Weights of a small transformer language model: 7612 steps.
Each number is 500 + 50 x the weight over the matrix's rms, rounded and kept within 0 to 999. Layers, rows and columns count from 0. Numbers have three digits each.

# layer 7 attention key, 128x96, rms 0.0658, rows 0-127, columns 64-95
488503476506509508480496516491487505472504497508520510497514508505500481506531476514497487509517
533510502488505501501495498490477491504485505513498492493475510515487487521511476496515501512494
508505493492504503503472495492532489501505494517513503501496504492502527483503508496502521500490
504492486503493502491523513500476484498505505462505505501501488474507501525502506495506486497519
500506482496473483531532510461490513509494486521489475509512505503530513478499517523492485500504
496496474511478505533540520446509522492495481532467462513533512506521498484488494506489480512484
528511513477503516477435478527497472540548463515497564548483508522477476482464540477468517469501
524526502480502508483456468501505487550557451521482592563487513505480471508480541488458524484481
529525487488533507489448428523506500564618450551461631588468533492457454571488573467448553494467
486419441544515474559557518478547493341472582518505274397525479456529524534507392560559447587473
372512552511438490501615542377371635602337482384473684414498530553529581443530519439611522427467
484447520534395432567481588555459460481398534492478359638375389493544534637417430398656667494424
437454542593507543500500510419472507522391564671439589517467459554545493681328494593596512529651
338475468619513585551474503609447435629432452459506263460429605486581482396587443485476567604600
587517592364516414515533442631425602479529541635409577517498654459510461446649395512447445478738
482433563469495476617350453608393318472763528563474475489520499326478444425502345649543506481361
495480522513505488497509483505520498495469502496501495479505489488483487508499499511499477515505
509505490513519497484507502514498530514508496477486501511514498508508513508473517507504522506502
471476479484479506524485509470485495510515489524479500502496498505518499478473514511489493489494
505501495509508502479510479519512487488509508474510549486511489480492520528524486492498498508501
512502504499512491470546486525488491477497507466527497502506469472523502533523501522527494493517
499476482487505487480527510488496498472476515461485462486523481476526510527516502529513493499527
490504482515511480544513489469512523508519499533481492513503504495507510504508513500497489502474
471465483526511477538557508472517518427450547486493387436529491477519520520527459525532471551486
484434469525498494489518534509561454358391551462499282398547470486533521494501405565536465578502
468415481537463493517553592488533451338341577436526221347557458502568555416480364570558426551519
476444438733506442581510373488494583527484456520306648436453575456379391642535621375474634529448
389436612562476369594611549517557513664586464495655522459547689581531514473452448519473460513422
503669481465583414515537671552392394481530612617559597628572276597370420519508512519404518599609
599384256543586441440539447603500497494365685552535538472423465515518430412477434439456473459495
442542512467501413642542603424459419452506755555499418310561614417492481556326631448482513557429
431432488436605563451505570433459438510476531456618440454303537698507522550500458592319706424536
465482458555468539464439485484553581460524544486449462560543597503479458509513490482544428479469
484520480481542476480456502520581525484435510445455464466568545428566438475525496434510563462497
506428397543473475427463533520537439440476539546480524479514521562520488534497499506469519493536
477446478540397488436554520519505487425538500525527497521520524493523522509477516457493477592573
464561466561476564483454494457409516571404513507490535558532613471396486453496529567398490517430
527463457610540579523610455559523477528545543517376422571516513513520459419499372474530443542561
582457465383627551509488472532474501386520497381334464415495426528659462538432478462570493572498
442457512448545460583484570469507409439525468437505618524509437550564453580561450461471416539543
446547460456600556422639524706487440386532549408467494377540478525622466629533412488607507507539
470518530421450471531395480428613562478416632477539470468502473525556425490508522456455494489548
453483468435478440475500426504528504427494581439456473403570531511544456498532459445548562481451
510513510507526521501571514521535468556381542514525436532605521407435457501628462496472501481438
550436651437497496544427506475530503425498486487480553513479441463503501517434462440479623472502
509491488490560569515408440555456435507414515521512465400534527500459500499531624453490499445448
474490498566418475560562546474471493493577591440429575451534508542573388436505486496471520460508
506509409505512559494504521531508445490486485419571477481528506529501409495547390475556472537569
542432523587528531530557547478448480433504487530522526569514484496469522509512513547440501524544
460488434529559549486477501529554464522465500580479497537541508494469468477498500508485505405441
487529501538470571555497555438459513572491534528510516569479500443422485539458505547441463452475
471555512544489547535445548455373496599497589554518534526511528458410543485426525539385475509476
618494502488603580490462569522525437458516517420457561430432485496555396490542435424546481435516
509511519467586540507513512535512472521488433517564459610496499526489542529453525542492503483521
504469561568511494511444422465569513487498468579522435411448546521513555405528571466391577463498
482530515510425561505473512467447417508447536544556506509496597451393551482500430509509469502535
502532486438459436480513480469517534492511598474594485524600584507494572517423478480459563489465
498549477424560538519545476597417513453555658440539352438482498498554427604449530475548514495585
394463378360519483470533442618584426375442529357415516454606516502573417583559470470651410522437
530632499493451465542552498445436608543591491524472476559442478554482481497504461475555482503514
528544558448393495604465389535527545593486529499483542484474510477544543506527526503431549503478
550503474491496478419408519484548553474468514483459479504518502540636425450529503529475441541449
561514552500464516546502538466451446486477595537515551443487587452525591513534521512542518470546
454550476515559525563462546434441491573540548499575640559463471503539468453497515579518511464463
523497530491504471507526433456510491443551525501554505427519464500559481513543490476512436450534
503509495490482480518512472498446464473518520505520495445495521491531488466511522417499466435553
409506514473525496489495473513500483432465513560519480516468474556506517511459542503481502476483
586491498491515499517530502540544515487461508465504496481508471489495537547461512499518523494489
562509481482489500492497459490548484494529499492559473499540571480485560496490476519515525494458
545535484529407473470472462464487419491542468489529499484505515504527489450504456460492555502555
477509506472588474523497538522499542577481421522503522541481437525500460422489583503519520485502
587476509480441521550527489575576495449529411494475517532487458453501585530429524469450491489447
372468510492432567528500486502472572549458429511542542490463458496537535532500621527490532476512
529443571511464503512483475492445517502545470498455545408393438542539557469483522481534538430580
351529532600533460520560529515455534492565458507565453512563540511571539476504431514507529463424
502400461487498531446530477481562406460493436524420418432553509525487527551470505505469458545459
593460522578472452548407448496521438475541498584573564520485472545518430399406464449482587469477
490532556492529489555525499423483508440573506467461434496481558466507573532468513459453580478614
500438486538497513509482477442524525573430514580553384488439557563466514445397548442480493426601
476584476609537403437490471503520514489370501610506470527497512546445476486427463457397504589452
541487520494464474510489545460548547502503510498507487450497533467499521495499495472472543540537
569480497488522513503516518431534481464511491492524490464494501510509464513515536436509476505519
507539476489519461513525481487427491486485606475486520508490510434488534480514493553522478471525
487511546507509529454511478489449559546460533569488500524462504491481467554598529520456520562473
478530536514542481506475465515480482517527492490491495541509513504522544496579537460543477481473
424554482456423459592564444533509490500484477443583486503534518511502414562515559480541544466520
469444470556456550476520525475498476454478482537506478497515511537461497462488484489449505516432
499526543416491513489424490603485522569531501507476489503502463444516538523492536541510473477383
532477497530437462513543459542497499459450454463535512431513473427527522469475464501547543500477
516494482498496480535514451518582528353474542473534530416491527487507528533465440511553558448463
492471513491535471470498429447566493488437408555474535462456555488490446460591498478521461494489
441509499594447510468597458555512462455553553476429376517480535548498395575515581444450430503388
493437647481475472537538464516459484494358520514485437528544568490452496453550607507426472479560
558504453476445469528466522439568509459519500447601518602522496494523418546636525397444444536438
498482537641498500561518494506441491466569453483590474487392462527505634481553472610523563495450
377521559450451536432391540414464474445536386582462544474470551496510543461459476507418505530455
471520529555504514481500504488511505507498551521540473492533510520509512492534530493498541492526
464494536505530527485505496514539499521529484460467506506483496511461463509475485533499503488511
486520465522483541507484513484473564504488488556468528516474506528432488517476497500485507458506
481452459481434466486505517494532497477466499577487479505511506442510554465491546480471435471525
523547519469502544468562485490472464545523465406513506502503511488545487499478479449508479578495
532486502476494507507468525477483563515519467517483484522457490516471552486502551491460498470513
540546487536464492548466505469516475418522527553510429430476513541404462493457435487474523434477
539507461488449555513589547548538486539480481404446497518523497476520458579529480540573494547500
517469536415559465490518515555503429499645535531536480477511445488496436524495475434394482542424
455638480473498412586489571491452631548478592582489595503549480420474491502504618542515411501546
408510452388519430549422496567534461346524641525463325443571513423440502494592490636520467550543
604518531399538557445464384477518463447568449571372534437588563426478445439432563469470383550459
490533409512499482475581501550584503479443487412514450471567439518446505475481505381553505508358
544559492518579485484554368573494500445504508464419404472596605352472469513583436468554469600503
479505377638500488620438455566433499566634456550493640425378635432509448521477476458511599499536
513477567486490389443497492566470604430383574570383455497502580534505511503614564422485453467647
503478478516516482491513502547519509510501491450476515512500529502501487503466503529476498517501
500497477530513510488460493498466526506487476502493521456481513533442494512520503525496499459470
492508487446479488481473485476477485502496503485484497479510521495518528470504521512475416490513
511507528513577503467486487517504465521467546465513491521489510522482472532577440513525539526499
557474489557500484543525503497499536447520513494538510478514520486537501495531498446495506491479
451429496439470525488460547448571497526486499521412482509548484488523527488473539527459467517474
539471482391457524479514539509493458488594489501497475563474492580445448546435487501490479466488
473527485476503498517511502433486570500469531505527539466489543499483532453465534477493434480433
425523510539520512514576498500461405482476544402556517359497551548548534555480489522511518541563
573481393510559486466530463540458484423494558492388576480591403401446380572527468467528525609442
396405513498517489480511512420493486480397514580386440480497510608483454616372570474496483533528
449523483391503529469385418382560527513478485480424414510444547531424420512520703425385526592434
418517478377542535476458559424410547493431530490421585472509494544454520355565443577475503466578
537545454487519501518615439501508587483602515377516606447493589370484598483528483567537518366446
503487515383555507410401466537495392522517689661571439525487462490588554439429588463441494446468
638549375570572555465659434472555542541576518491620595443524598527431446548460446538396450545553